Weights of a small transformer language model: vocabulary 1525, normalized queries and keys.
Each number is 128 + 32 x the weight over its row's rms, rounded and kept within 0 to 255. Layers, rows and columns count from 0. Numbers have three digits each. The size before them is the row's rms in percent of the matrix's.

# layer 5 MLP down (transposed), 1024x256, rms 0.111, rows 883-989, columns 128-191
096:150155098121079146111102185132189112126143155183088160120141150135114123165134144089093172166139167084138097084062123114103132143140146091094152144100076138186139186165152133144150101098130090
105:117080132095086159158129164152077160074120142143087167149185176093142126137119168163130095135130081107096087156161109121104122058141146089079113105123202160119155148107164087151142174158140063
095:170144164120189118096098104063115199082156096148140094144138123135167101167088180139107117101111150154073117126155139077097072151144194112098155080125191210113098114189111146120138175110173136
102:181138089138159150106098109171139085122158104094136121167107099129178100104178109135069163131193128091119139114151150110058076081156126150126124059170141116117158219122106152100132097151103112
101:147130193079110129081183137124163096106091136171136147127139168129096140127133079120109103107156144153123111135144137212167080090143131149113109097203132145115082112113138168157128075133152149
098:120164056166132138153158130146136098131169145109178131136109135158095138144068112153183159133171141154166125090130140093096128117151120158151097154097153127149126175131090181093078097146180128
106:133133151151144126107164127101115112135121092207141133156111075141198135123144090122105129144143190143091109124110143130109145113193096143091102100127139132120107105069124100120134131217154135
104:160189093087131112110128103145145125112119159135182099087112117139165105110096120098094092220057114152091102131122114109146141087208130159143098123115170111159155166127129134106045153085140089
114:133129091097141171099097153097089137187097154167116140179129118163095176124120101107114104158137079203065081073127118135177099112119113191089082168138102117125116174162133105198115125153165113
104:122163156162104090122131121186145133142139137153154164100116097173134127092099165128190100121107130110120136122103079113152096096145095076164069122117077165150080091103081178111178110087098137
090:163118131133086151119170099097134132127106143042150121106138166105142105125131116192123125187096103108082145103104133157102102131167077173133146091100135147134170082087132066097093122086135142
098:129126161088078164123129094130147156121092097150090120101137200132183153143106197136103136131079144068094159134128130208127115147135100173162060142125133134102150106087183094082155155172084104
094:159131124127109098124112123102093105205108136171139080096129162150127177089155127145255135092136138182075153170142096094151101071140097125134116121097133149125140153177145110123153110139081109
105:132143154113147154148141155133171142133132118177107099190157145169145136128136163139152109109104115125086138134171147130177069138051187134157103182149144161106132159164126111101102021141218137
098:136119116153169090155118141191074139059122139066184122134104075171115123078154212165101176075191091140135101179098088100109146143081134082166141107122148131137192142136132077114131116086146138
107:136064135142126083133074118167121124119091101127123161129107110092131141195132145169116103051157095125139159080111123173189078063173173145117107104147104092159104124161131139185107119170120154
092:108142140150099152179116136143117138136084187164099101137136114105130121103139104141166162137159167160125106037113141136122126099039086085161115136113159116123125141154115096096187078114133115
100:151114152131101208104148142149082206136112089142105133070181141186136143132187130112119117055113154186123100149212088117123109172151125118113139164130141118168150152059188156108101096115156162
104:150166156124118161148102120073146150146149120126137117094143077094135067102109194140147201099113082072106098104145143096152137117160088060162132129091140062120072125138129133134155162135172096
102:151101092133143169141146112159119087122057112137086104143123068146102156153127126143105153165156083144130114099114145177100104093173092169109099075156167152126186160122141159086078150161082131
098:090114080098170135131115111177131118125146085093132091136041130075123159131102200171129093147129186116110145127145092168119096093095126126038103105129146143124124113123148142165121165129089102
103:144127129090065053129098118156125103113106078116153171135165110123135116135059142128181107154140142161121139130124162140124134114123083129098140095098117101080117120143110122106129134156102168
106:151123145105140169132131121101147101160118118119062179143103161076105117192154087159083148127142101136202193142104118130119120085152178131148148131143157141155118162173156198073143096099181102
101:080157129200109114106061159175150102155115076143158196108109120145123120133115112134125159121122119147078084168180138145086149079190210142151072105105166136160176192131115177122119138064100123
109:177032182141146086123046140123128132172101122090134107147136073152133097117141171099136091104109072147122178129197096130031147129116121170061151097170088122137197082160120138143092107129092110
106:093142080096061141121146162125130099150177201118134136150157155119184143128223132113103129132116137144151046128061141137138097123070111111077141146158105152068096125136081127144192083075127148
105:074128145171098127107163127179134123153118149083141087102173184119097083162115155135129151104023082197124132100155124119145072077164074162114159130158116115094158147097180118133066091119126097
109:144164155101114133181096155154089097101143094119139106137133150123138096143169139116153155094090110078152094132129154135143059154102105152129121114143149093104089156117121091135111128202143093
104:110141121142113160119185182121137164103127105062090160101144120140124143099129132133155090143100106213131127169136169150090098137204124124084164142050110101108105161129114158128090086105180073
099:107172163143108152195095114106097082157178143117086156121169161066132129098131093142113123167137161112168084117080149135136123084098150104202219143049130163067169156140106108109148110144109097
108:135165098054157107110107095142156199125118166137165128170121152104193199075136142118130190104117202122160149178107137096079107111116219132108118141150175137121101162111105097139141129188120142
093:106122162170169078134117164238134123138136255077097094089183149102098114166127117134125173155117129163178114136099116135123091123089101134125100098101156160094137161149161067122110141092127081
088:128167116133104138116121081164135179145107174131162151130127114112095198091123132157084126080179105122184110163145124135122152151151130107161121058072136117136196147141145078135131137131141098
100:130123106193092120092117152138110142153113147119091147064097139112125192137098143180182122125097166145110089092142151139182185071178121135134101181075153101111139137088094093148100070016152134
104:118114155122097155120128119140138139084141129119107108134095109111167155130105151158088149119068132130144103128120082108148122139108135167138075128107142152193184087200103102103083131095184075
100:129188112139084116054161154087201159090079139058089101099175062140166133125159087108125166177105163109144064114164181134143124162167143104112128198124105148128160082090075119172092133124136149
110:122109152167130108127110106160154134160081103143114102096144174087126131147174146108110091144143145131099151094087132132132088173149125117136122150190142168104069124096109162089132115095119165
104:114135120065092093145107149110138120139117186120074108165130076109082122137171179129124133099125161080098121158075084129139079166090137132119126093141176127094124181129085170136147159133174179
098:099116084173127139138088167119103106164180161116134104128151071154124117081124111166099149131121124126081114112102073130136134108124126110125175079151103133140093171128165120145162122186132107
093:114128134179156121185069167178134074176109130109164102134154079097164141114125124153137122093158080110164127141168177130110099091114130104123141094090118102129190174067091108146142104199143187
085:166111125080145100116088205185103107186093108112145142110161131178151171150107153139109126094076064119094123107112150171105100130096162127156133141208160175156178166058123129130181123200129107
109:092164159113105106060107156152133119114086162191108141171164171134138170109081039187118100190124100108160151129107098169110097100103108137108172140144130132129134115139133129150162121124110201
105:111138157186197141112142130159111145159120152111149163139126145141128074138126080103142156113120206124146116134165108157145060079148141156152158100134124056113142150139082143066181129080130138
104:145167143097126099089130170099135096088110128162131176136140132194150159132069138137145138117125154085146122120147143110179200160077148114078116153142180114105126118106138101135109116129178127
105:149120121161152102117099103039114201136081128174165142101138143108148093088139142123132183121149131125156165185169087073157105142097126122122118117107117096130126116139098096145095133126148140
099:086130118138100111133094119123117100125114157144060048182090146138230113098133162160110092181092101130134136144127169110129142128126167130092153135081148132076182115103128099157124106124097121
095:066175105141144182174108192224106163091118180119119141127109163063099148105166189155096112117133103212098154141188140140117090116155145096146087126182125113123140093091065141107169099084172129
107:114134078119145138120120150149184111112092161138117109114062207113178199107138178137070135135159152084189152088062179157122147113125161148153094142081150175133141134181148159083080132113102144
111:134077160193157134090112118128151143177132101098134137110168194141168151136164119117144075187048117069169154127189130130109108155109165121081114159154123157145204161150183114096123114086079151
081:117142088113107064154142095232110185068146150118154126127124125114100132136154247146117192106131154143142154121141152161108117083105107163130132150094137151117182106098052085125139121163128101
106:153175131095179158161118116205167150168149162118092085121112113109134132099080104119130096152075134167130123140093094137150204080098146108105174145165077128052093124113170092163084107139108108
103:107135147129075073152123157165144154133149167153109167096132120164114142120073139188162111152154119120148178108098107142157141144124144182159148111141170215095170161131112098210133071108112171
105:114193101091100141143099118141092169127141117127130157088154160091097143177084120112106181120131115091079101101113162139150135117136141142164128137219164112156106181178105094112127144084169169
100:112148113150111130096149135050109173140119183122156168126130168115124123084134110067082181128032120120133134178215068128110053146129105102154156155117088095161098085186105176118159144147130138
111:080087141126117121059153125158115128104058074151130129048238117147108113122086142148139144129108115113102140111130160161108138105137116114172153104160103147132153111110136142058121143158135155
101:095121117161183144097187103112073163107134120103120132116052160143173113138202151190079154117102126161072149176208141147068122149072102087040122155183157152142104085145127140128163135108117115
090:114167118113100108149107171090139113109117184139183122145056103150102232075181142106069187112123097166162072178155114151092105124125117114127096150171139108115146146156109102135142159138110105
096:150093140212096119145130136198103170068181136090098110154059149116150107180127141122115160129112136120100133134117141180087161100101141144093131135088130101077135114143132140118078130167114100
099:138155162141175121099109170133204174145110148101117191165168126118122125112189084066118162079126103199166095157110077119124095131136138130097113168155157118141123131104099189144129184102173152
104:161083117121124169063182123127121174095127139214082172133099130158121095179103169098124155143094142109183128121093097110190091148156118134123156173134133124148106101099121185148107101128116132
105:149163122126139158155134140148119140118175123130059098109132114138132125129166104120097158120088112158094142102136127102089106167171136149158117105114132156100140126065125126113163169172157160
108:155097065142131175153149146148160116133163127125161125180142125099126157126111188194116126148094148128149166132135112130058064112103178224117103104158142161126103109151133136170088168151173115
102:158050104148160134134125153126158071118162111101072112079165153126118131102105118159116175108118116146097123076086159144092151148108155137190190175163118187061113105153130151102113091157190129
100:121145079152152127139160117132141176139089138106167120129091107165089161109173148199146127157117160156111124116125104074147104113084130085123153098144123163117091154186124112170156129149213144
107:153080106102090148163166136080087195102090087118099176140211164069100088128086151059182080074123102094166104090164164110205082077110130128143131129142165097177072088139093166149116096116166118
105:102156115099097105138150073087142114086168145088135122103156151085155108137175151113124111078065194128114123139142132167092056117043157131055105109131105086108132166174151093091139167130118108
086:145153164163141115144135178083146101108111144158126094182109151170109141114146129108182133139161071150133068160169157134131118143143124154143117116154162129174102088107250121119213066122097185
030:121109086112150117093103122122067082159073173098133091140120095154141184151148144125125185103093125106115155098134136178104120117140132088207185106118108105127209084126083202113130086198151145
103:141115113121126054098098093108134110100180151116178064169157148152156133196149127152122121135140096148119100128102117100116111182153174138194143136111152107106160138126170114157128120083094108
111:132146113177101128149138145131113096105134113152117150141076151133212140168105192096125112158151123122123121144122118128109208127156176183110110178110182168116150119124132144156160130120165132
110:161105139125049101101131119184140077182160200122113158113114119094097179143159159204103112150128160092117157126078062164132168109188112127149149164168143145119122128147133128070120163129104125
113:171104134107124124108216116138106174151119075142141150138125175139132063130102069071131092121102115135040130154087062181143143157141165120139162171140180142119129110107122173117101184124118188
103:126153102132133151143110108144115125140092151068101128124111139108099190193146155145096107114156103133162200093105076134138139090098137108133164143221010149114130123129088171110170090095109121
110:128150112073072107125095110129123070144080147099096118115201152190129118150120094177168161158127140127096162092127070160124145181154103104144129126150140115173162039112108139163159189134100100
105:126100162135122123120231180127161112148116136122139113136109101194034145144168146161105122070110111125116102166116117145120126139109122181118151106095151136135117083165166139086196146174140119
105:095177133132094093140098138123112130149116071216078084138130076132174126103137166116114137159131116111105085169142152155104085110157142165177144144079169110144121154119091068132113151114114117
096:109153127084120100171099170144137227134140151109138105074129160097150116148057177141096118093122184128122176140175179135109107120153134116123159106072158121149199134194160126111106144150125160
109:171101126150148136118151091112118112111107124137129139113128148111122089130111136084163147087133103120071124126172162115109098091096077104099134138148147105165109181127099159138128189137146091
101:177162135050167162110107124079117147132163138112194135113130143101153087090111142093163107139104115086104111158133128129037111062098170164120121139068100149143142130116188107037183115125157127
106:119120129085180118140118109076085124095086158149131120153101165152109233134171137051120158113142164083157118117168130145131090092148140120156155092142101159080070145145147139082151078111147166
109:140130131097215119133117134116138179107126125130123117116145152110129095074127109137084165121122159134109136088135107147110140167119184132114118128146105126177100093132058129113066135125122135
106:126145114152150137141145158084063115116152116090165138105151123061134121117149121154166115133103098124144136098141151134179108083139140095116107153133118117156106162139152163105131137168134120
106:140122147105156172151119160122170188059102150093109138123128178098133200069159116164142171168108148173117142111146171084085178124176146046137153120116081131148132103159140062112179128155146133
104:145101089060121117151223083132157097095085126160094114163192134114166114170114093138109132135119090185108093170084108192077104159132095167124080145143118075083071157133144080144124172187129164
109:088133157217131095141106151160140131107129145148106132136128183109148118189116158167077169101120140114095165095169140119131114108233168140063074144095172132121085109151135154139168130215115160
102:123091135144159174161126143153147083078093136170138120163159137103065146075119200152190122105159186100091105150074139114122170126128095157177173098125141195097130101101116124115156117088174119
108:151162053155164088124146089133115059141150129179074105133141056216131120083094158134121150121101143172142123184195093108175091083149136088088155114128109159118108139157106141116117124163137204
100:109139162100157067121141118085079151120043134111158143123112148141122134099099117169161144145153139167132135086119117102183161111155121121101172151126090151143110153114129090139124147166107167
099:146143136193117155192108141097166136123125124118107117069159132131084131087205155146136110121144097176137075131063064148159150147127060126112112108118039094158118187147121173118122184107123176
094:127135185117092125116172116161141105119187191130132157063130118143087205109096144139138207102114200114157157128077158100137130108145104146171161147123195207086129138121169129106110134153098108
100:104156117088141151128097146130151129132094126081139184103098198124165088081130076158153055125115092137110120115168124108127144145131104110140125130176126175174050079084111104182157137159112184
104:203128121205129143216118201183123094154147118119121044177154150159103097167084179143145064108110142115136125127103116160103143123146102155068089158206153093179088171090150147133135160168157107
099:147131122130142088118140140143148132113166070198144147127172128103154097154147099119110121170184089187139162145061186105127131132181132116178154183119109119186050160138144141159142111175148094
106:139192129138099137158135133129143146113115143150114135080188158120067138153149162131138139100112116119184142209103138151110113159140105169104136135138150116108160135132107110070109145216103102
101:145124101128159040112196150162193075137116141172118155131146088200123185028171130144105130154159177097133107138148132153115175091087117137147102082109142090129087144052110107089126139056148106
093:118123111152116144095121098105139051142095157150122148152105098152122167151108060159128130123174109159144133158161184099149105157169146112067111127181142118128133132167138148061110129165151175
100:149117099177135122123164131145153098142083126077133154158116123130122136120172175198129202126083133161154117150086139158138157131176090117150114093163166096093165212194115107148108119100120088
104:081099087118083151123163097170097144125148187088118067166135071084141141147152079132145094103109192090137037151123116152128075131110127084148134232096123203151158127194132097112098061121149148
098:147120091140157134144172147139092133160179150097149142175147130105209103070065109119163135097094171112093126155125111088073132072107101152123142098092056131125124137139069061110183171102181158
106:107137136139126146155117133159146116168043109137144112148106111187130109116129132079111122105136100041109121095153108126114120038192107158164138115111158173164163107128089071136125120113169104
102:092168124142137138168160073119110121087051163118156183116108119167131130096175175165077127161108227065128140118063129098101125095117137067124194099141131144129091159116143140143091112124118167
103:072179080104141114109101125109132089146104077119152079173101037054170105131118098102148158122146130141120189160137194135113119112096103139079104181127146136131158127086115189082116159131168120
093:120173121119128079036113064151139163104159116112096097081153137121101103089120119143118064073162155089084105116124139173138109174134101175135162150084114118117131096061110107140143136072118155
022:145139189180108183099072148099158104108146170133119117166156082139128081133152165121130107148122127134215072060048154166157132144151156160124060058106156120098113146177103131117141055121120190
106:076123123130122111159148095123161138129144122064079088150145145078142111128120142194134120067103130161139152211096175146158120177098115157127090143123112097132137142138158079088193130101087056
097:078182117113177091140129099103150132115135150089101122103128135157128192166117203125110173149124138157147062104109199124126147146068117103122158161154135101105172126136062137137092090130070098
107:097111106109097086078144162154093098097142119150118148104185158125166102119145157146055092117113137130106168101149063139078082137062162120141095177135140151118148087132129159107161113147181151
# layer 5 MLP up, 1024x256, rms 0.119, rows 884-990, columns 128-191
103:085162153085197152120176114139077176092128083133146136124172164094201114110131139081108147161197131136112118148163121164135117140096170113145095122109132152183128142158107126168167143077148131
095:149099175125148131134162139083143150129131113170101145156040103116170130163130139099133048115211231048119175121207117111117095160138154090174154128100101129115152124137092168145126211115033071
102:085135192146140103110093140068145127133104080151161079075143090127162116082146125134093083141142103117130211122128092166205127143160123113098146134111067133132135083107094153169130171145138151
100:131128135094101173159070107087078183149163123124125194116079089115102091132142144167115137114116162099146149146156138131127140122131089147100144108149170132095131100117160101139139104120129137
095:158112152126112151078100124146108174106139111119176156087130175122119065051085158132183095115094158103107141117171075176096090126147128136175144095182130147164159086081070149177109108101109152
107:121175136152136193104124099122169131164073169173067144059094106121163145118070073138134110107166139110166107117165186104145142171130106121079152129086109084125131120175156144146104168151099107
104:127111130139112119092088097086165129167131121162145146096149088142188093152118102102139119117167074138124126146105087128202110128154152160105162121139043141170135113139119110195141141125150119
118:117138124135122133118107142037136138158171166143117160137077158105055134155082113157124092172127128129193177144145117176148163126110131137072115157155105097164105132105158158137078098148173119
099:137156132129178089161123137082122084094141137106109107146070135104090072099113132110070104109130146127167111122131147093124183083167078111094181100164164109083091093101105166192128158118164085
088:161095126140086151051082091093187110173185122239155115144137141084143077117135081119127129132146118104043129135108139167115137097103150133110165121141139109143105099102102164166071125122088086
096:131125164133136128144109009126147164117204100108154116105115102146119100162104135213139143143151146087068127161098107111115158106152108110147148160107028101114128132104142127085136128109038165
089:120110103129148103096061083138183140136160115126101158079130137142121168142142073136137093138176082131115168187071063100195110168192078106096074103109070124149102116177146163111137146167100090
109:140137113151174117087114124105153119147089143111133103125179099032076121128100071107084163126115180130171101127177095099116159145173129167130114146115114109153053075154120085134123120118155096
093:129109175120134114133119106136150075120108132097103128121113152032082129090101140156066164127148117094126097167103167096173163124163133130175128110090113040212097126158120146151150118113067140
100:088072172088158168096161114137146132144160105162149153156101123066108185167127129080141081095123124113102136147125137122133127106099124122101121156134113143112115135179074128143126144137106136
091:164110151123089152105158130092157149113177169104164147095160140155121142130069138156113099154130172098109060159065091097114144131100167150126113155115159121084067167148133155159150118149037123
097:117121133115100116121155197117163173155160139136135136160171115116021040091134137099121123132179125142096110099148135091102132167119078115103111116115073130109069087103139192170107157193089142
103:178144126143141126077090115136153174124171190081130181056131099121186159099128113139107084117107163094150133101115129147118120155148128107123123117140123088133126105090154161154117153191165123
097:092120139116168177124124132116154105186180088135161152114153086099137102147105177069140094099119147110141112097168024128180110109147149156102098110110144135108101127089068184146105134112141112
099:125104143156123120147102120125155118101206113162129143105090064038180155057120146063096148175111151137122134159199110165126111148169102101022135079084160117129140057154104109165061157150122115
100:156105189108093130112125095070128181126135150107105156113144110108094144111141097126118105131110123098105088120098109147117144101135100139115149151121155092136111131172176145110117096122103131
105:118122180143165189097110136146138181136147133121127102137160158140129075191130074141103070152116096120137121097115062158167179157168090113129123190104078141094076109086103148179141129148135097
100:134072179178074131101084137111126061123123158201115139095112128137101075133146153091130078123172130093154145154111126147203149138206146168158109111136153142185127100218048132147108102132102136
106:109158175135115103144071133132145145133148109116161137120100103141219152071153102130114147128213117105123058188160119123107134161137143138137184067173116066120129129185147211130137147128079134
106:094137162084142119192073082088085092100162092095140203141086103164189154100145152163024103114135112094083160121136088155100152190122098089166133116171121135140149160146160138149145163174140130
103:144183104074107138114129144106167089149099122093128149106164090134140140130144116133075099131120105109091151160182096174158174093184098099096097081177129139088137137141121144170095109133093090
111:137104173103137127129031101119182110105121144091179152083096065087143127092132144075078130134145095121133140143150074140106136120212113156101144132143120147088106160148157106126157143123117128
102:105121149098128155064094147103150151166150153122099071157118077117143079077108132111131087179110143166079131120124160119190154139164086121134173075097091050151070151149106143133089156153147099
095:115155173092204138180123079121141123179150157161111127119147057129146066126152045126137104115116108063213178142144148093125103168133098087143122170137118161139112155146138110180106134156091116
107:144150141097116176071130108107131146157151108126106156156163114083150173121101134098113079162113122111128100165088069115145088122102132135166104101094092114148152106104138102190108165160178135
103:165122150104199128134113091124149096159152148126210097117174118093163152125129112110077119160126111103139090139151181120150116122092138165068097113140131081128137112127180186107137136187084129
091:092101184098088130125066126147164137108145117182178128119121111128132131114107063139050136168142129029078152151190083134108139178091070087190119178087122129097109150164150151135146116098118130
100:100113142098138172113167093108135113102138089200058167167096158103106163126078138141130140203132139125080177125141136101198153086115122165157090174158097134159139099091118184162094146141098047
101:111129111137092099185067172115138088115179130173150111171158090098162136139141121165151139104087143111126174099139148039165156119141094162118067110104115156092119075182127150138155132179120101
102:108148137152116118110117164148185139148215145147122098093088131122127131097096148098133133123092169107067094113126185099157153124090159151167130072122062117081079144163147154178166129129140107
112:141082173106168112186129104076148125161098152153148095124123101167180143159148160119125060140146111093106171199102123092181134076101146115155172131101160124106135174194103210147118130132092078
102:125117128081098099114144133083104100149180143123160150161158121099122089124144145161123158133191098127085160140099126127144163066125103171094112091114077094121063104171084118154124195165090160
102:136154198090178160116166072135113123158198137172115163156185055133154082107096135129064114151155137116131138132140065168165161060155160157190093131112090118149155075165071134113104163153113158
097:137127123086163101109066125144178186096134135140111134153135111128158177022113119136111153195125125143130114163139150137097117196175082113126099162089092102134132113127149190209082140141138090
089:052114134147087212103181082142089088137127083159120096141150108061068143196048058079100108133138119106129127075145110107169150065137109159134086185126149152151106126149107175119153100169142125
107:114154193087121175133109117109136145138159144151146115121150143086107212065097134081114122128105137067126136110164128139127164175096088071161142081106149073130107067124090191123196146141123120
105:136160130157129114173143115065143046142083101174111108151142087131116087167150106110142170124150118103084138118114162075174128070162097166162139134088112135111087149070171124130122125109105070
104:164105160117091114083117117067173098149100113178099113133118068120105139101102121139117127143150157138083151138140102122143144064141122141108102146136112163158105083153112134146076138135102117
104:077189093118125171126148174103180124113153139113163138134143128115134166077123103140070130162133116109111153120160148101156124123101179196132096092101166126139099114132119093174141143207140050
096:098114139161176182117157117075148108087144115149137152126083091154167139174151145129059099196171130114150168093214153095193152182165068093123071138122135128149080121097099155140116134132164090
093:143117132152150126119095135134149154124164135165144165101151126108056141132109135183095057177179134118099130065113115093105156154172138115130140056159156106191112130120114168183156092152158105
113:156063172177091192161119117148126169086162144134112119132177099137127157121145124113100121176152128136113195194143111158143137120101130197179156126108138111133079059125141124135174187127091104
111:120114109198128161140142177125112123102160107181127107151103148075136126128131119076156158159196103070125079136106141123160110108119082100177105128116137111093108097182138110136113153181203138
080:160152159080144143131115110121132138097192106172085145049116157114126155089147125120091099141102163121130060138119124152138115124121164164122123140158079157151148127125150164144104167214033145
106:150121149086097100088117082121193142157155116155170084102116098144123098117082143086119128164159111097066132120145172130100106112127136181125177121115091086223094099103176159128151142130133138
102:140138144130169156175135067087146144157083108147197120117154078126161183116132096097086140110119123082136171134138117092181099138174154112146120125115127120120136142090195154138114171146147082
107:111141134133111118106124126074181139112140092165136173138178162132092170088095100193099159181147173056120171073136161143113138108164129158143097147148113135174126130122123150103076107132098121
103:127111107132150134159160167095166124150132104175169186137185110122111069105121156104058120185151173122121159138123099168089082079150170203153120128106153126152056158151179123133076137145095131
111:096106121120089114134137130122105111194142126073163144175155142152182143076082154137141155126132159150110128191096135163139187117134087133156088124106137118102084102141090170105103156184124167
104:141120190133178222130136085138128169087193098105132067171179096110135164104151092173075103144136161148187123111103122119125101113098138087200133167116092088133144120068138209143129116143089126
092:105125101151135132116101095090123141114132158101072213161079128092092077094157130151105078193161073117142110145185152148160100234110093152067088138091130039160153122071095173147147176131148114
093:139098136143090105112123105122154176106176106081090198098165125083090103057077130150121084148126149125155188152161116115155134162106058148132106119133200135115073136139143116117153193136107059
096:157148137141083140070134094074131155175179109099109065168122128146134167153157115131129084175204097114101198135117138199122124121108152173144169162101077117141132068092127138188124174149145110
108:098138128129116150113070147104181196160117131181106165113071139129096118096106051126120138138163132126131150185167173104096109157113135120128135077105153120086117097142147091107112187166169099
105:081086153167174181151130108080155142182129106097175117111120118105136173081068075110108136106098128118169174146120143081149184165161137119132131125176059103169108126156133167182145139127137097
116:127128135043175153146098133100127115091089078128118139087154138075113120126032083109088111136135186109092159110168109134168104147139080209115144112145131151152093110120173152168129192170081058
100:141087144112078142067125138096149127124176105100171144155156119124107142094116139193141149118172143136027082138092069134160182091167112150133087170113091130141099113124108151123098109132108059
099:136154123127068149156107132096109185095117096124142139106068061134128149152092052164099176161154125083088132111144112156134134186094107087112167162155118139113095174151096153149125111123181170
108:158077144144144155145119097135130152096121148167121193062130095058065080092146073112094072134144150088158161183118139108159104115184098099196098063132121175181129098212130132115107120145085095
098:105109172081128154134178152109178082144155095124092086098121093095163114072082125115074070193092176156080123158101137114125150111084105151142130106130159151101114181154148136150119183141105135
081:095165111082134152130130082193119152157134166127105144067143102038161127148105079157055132119111177123134162110100043148133139100119110111084142140123083120106144150128028146126046195135150021
036:152131183178111113086060123068157123088148166082166181166143063115116141147121094145115170188139195064101113147109144123164135143073070104119128120149100116147113106114147124178124197181117095
102:067095119176151124118144131129217103149171149144112144152140127120200158158074128112109085100112125102163156175183101148130134125086151182110092062077168078152074125087109133141160151150087051
107:150073118127136115120096129125155081131138107189134203175143102111079185103108142140097117113108081119078171121153096081106077101141180097096117084123163132139091126151115181093166171198119093
111:094047150137120126150097114075115098076128119204120153101084146131117140171095127123101182181119150068124150137172187125136159071118168108139109118104149090094134138089116102144109126192157096
116:121123121110125153138040127147156150130099119135119085184114125104126114097103139139088065120122140108086108114107133072133120174122164212121094084159137099080078145159116121110057142107076145
105:105100182094185207124129125133146071102151167129091136152161115117151157115106125139021127153129118081138110103147087146164159146162077123171104101100122140166111163103192183105070099140130144
115:156143186077123129115121089040107098098116155127168128120104066103129150151139157059129120131124127101170079125092154127192130166165069068114111109126112162133145118119105155166126220110143080
105:134153163150151136101107131132118133137182137180102129040148101136125147135128101099143187160118093123107169164125144148131155108126121175104162092090135135178135086139150122153119155159121136
102:062148118131139137089117143123112145169150176218122099092103096109123110130119078097139068089158108121170078148121130139134142106190110115119148115111101150174102107183051141150117139108116109
094:121115174162151133116080168120206055135086135183129100045136115086113048110104134116089097123146187088102135116148131078120126100170117137133143101122150102195099131161158125205111110087096065
106:156062152106159118169102158151160142140105123082115120147064134123103176130143106205138098132126113075103068092155117133192128125094130125167093111141164094131149164162145141076164208130088096
097:148143143082122129116062123102109177133146137183099178064116121122122157092039126129143186129116147105109107133140141204127158182108099103171085106103063098152126134134175156101092141131149081
102:167104165140211204117141106090079140165209158184181107099169164124102126126154096105154123192184131141141160099113091065165152121128158162126098158147131129080088114142126124189082188144133126
110:141109151112120158156150135153143131137146169143058112128117143150168170144138139121129132111130186113133094088153149104193105163081129123150086133096165108072122134177156149139169188109113116
109:107101127109158115106119130121135114092219092146115126118108145119143156091162050126158155145146150091142078160121146152101129188139078139105087103126151160164089074161154129124131126220124135
106:106123163071177151100111131133112175160131118107152118170164110088167123134112108106116129113154155114135139166117121123104097136148183163109150151175078133137087114107138098122082120072079096
103:117087120101142205156091112111120153127129105179106162091071118138064137132144074177103088184133099133124140133147118133174201159076162162130144112183158073126129105119164158212103148154124073
108:156123153110125114129091161067165136208095158157089140142100050145064119130134046092164116116148147062108098096208173103142143102148055077132126130107132081113144097089109117138141157156093104
098:181143111132125139111114162137152125130149112081117052095135113121158163149095135140127098177145120140097132075085094142123142150141134137160111146094129078146104115118172171148147140105146129
107:118064114130108138129126080120161131179188071134132097088094123169078141134117112079145116118111137081057128102121137119128121103151131161198120136139179133089148118112083129171154096178127101
100:153065141094151137140142149110128131089128143141068108144123148115112070112173054185109116138106119115074102095111166113071164066124126159151127098131060088123114115132064214152113175155089154
097:086165065159142104099127089109138111079121131115155082082090122104085133178135085097078103147114129123085231125182132119189107171148124207172152129099111076142078067188160179186173157081150103
091:090132164169241157111150151119139131139142175113122154017174155138157076112050165055090136205137188123130087102177106124127138062115136181153083148082119112137092144106169146165110092141161157
098:094054157078142168151096137104179140115128137196171162109133120107119149204121151154114122149133105119077154133127093129148136061154139125105084138130189153158121162195128177156111099111149080
102:107086131124066072154116173099140079163171084119111087115075142121113138130102113173114155157117148109081188153116139170202144147134083139168149127112099133093119106134118139141148149091073113
098:123143122121109123161093142128144132084123149128102163123149127109164177191109109086140114095185154086111119130126139098180116073129125113128128158144166129074137109192135159127205129155093100
103:158152141155195166162160147055145137166114171138105139061180135125117081088123104122119142129174154109170130114110119083134132128166106105117091154142098096143110082149163129207148130140155100
100:097135118156167150121163119157129159127180087167165152154059122129126128148153155131122077173150124137110120183182159143144155078075074143097126111179115078171143131175166175107091159170133141
094:082085150170180166088156156114146115138110119133115162090153115124168137147107133128129105190179167157179179096070045066130127096134102142114112120165153083144091084152149130135120116147092125
100:144140123128064124117039127115197115116168161146155110181139099113090165154111131126131129141084124117059148093056075122148171112158040121125111095141103132117155124151153185208082146119062103
107:178149083168103152094161140116128165064102137085134127084131103144110086095071103095099118125123172127179111126114112116162136132119132119151112145108143156110102161202085141143120077145167155
096:146151108052169096208151132094118110118144146153172146141112100114136063100117095179100105131150156093126141112164173090181147106140136120128096090085100146178154089156077157142090102143128116
106:108135172110186137126146133148112168123126138184178185062133116109143154094171138062126137125116107077105180134187116207140146138135130172150119095143137164108147068102175154085156152088089056
101:131128119091090126098099091092113129116172172153144134133055098124085112068134117145100138144120177072158153119125105152144175121120129136182128146124061127112155070109175194142136143144134164
099:103153102171156170104130173120129075223093117127133146097082107108205151183124095106103192083165150063178149145168138081165153148105124128080159107110112100215120130158125131176133165114160121
098:085116148181114120140116166112155118150109074111145088129109107113157050139128121092092101171154244086129165164169073116151168085112147123131090085092098103115088128135087151143127135137155152
029:133148141136135152088074097076150136136184108186166124101157087099100114124106108108070130149173143086105135162104129116153130162129038163177142101110111106136108124139130123195081179147118027
106:082142164141175144172140125131106099147200070166152162074163113091164116118074106152123101139120155124115110147076138102153152168113132194134105102121092050093115099141136108138122136124131101
096:171127179150108153181100147074088166111162074110168048145146090059122142118093158144081162130083104121108123121156083098140093152100096103158161084105102119145099131113114165146176097111108120
103:074090136102116156120101075110190155149104091117176208150131059119171124152165098117089141104133127129093159146084092120112131066198116129113168044159142099146150111121167147132140099121170136
097:142127129114170164050102143164158148145143166179209092137190117118126074136082082123118125132129191099110121142134138147168167127179082121114108089097164067214110176160148182190109114187074137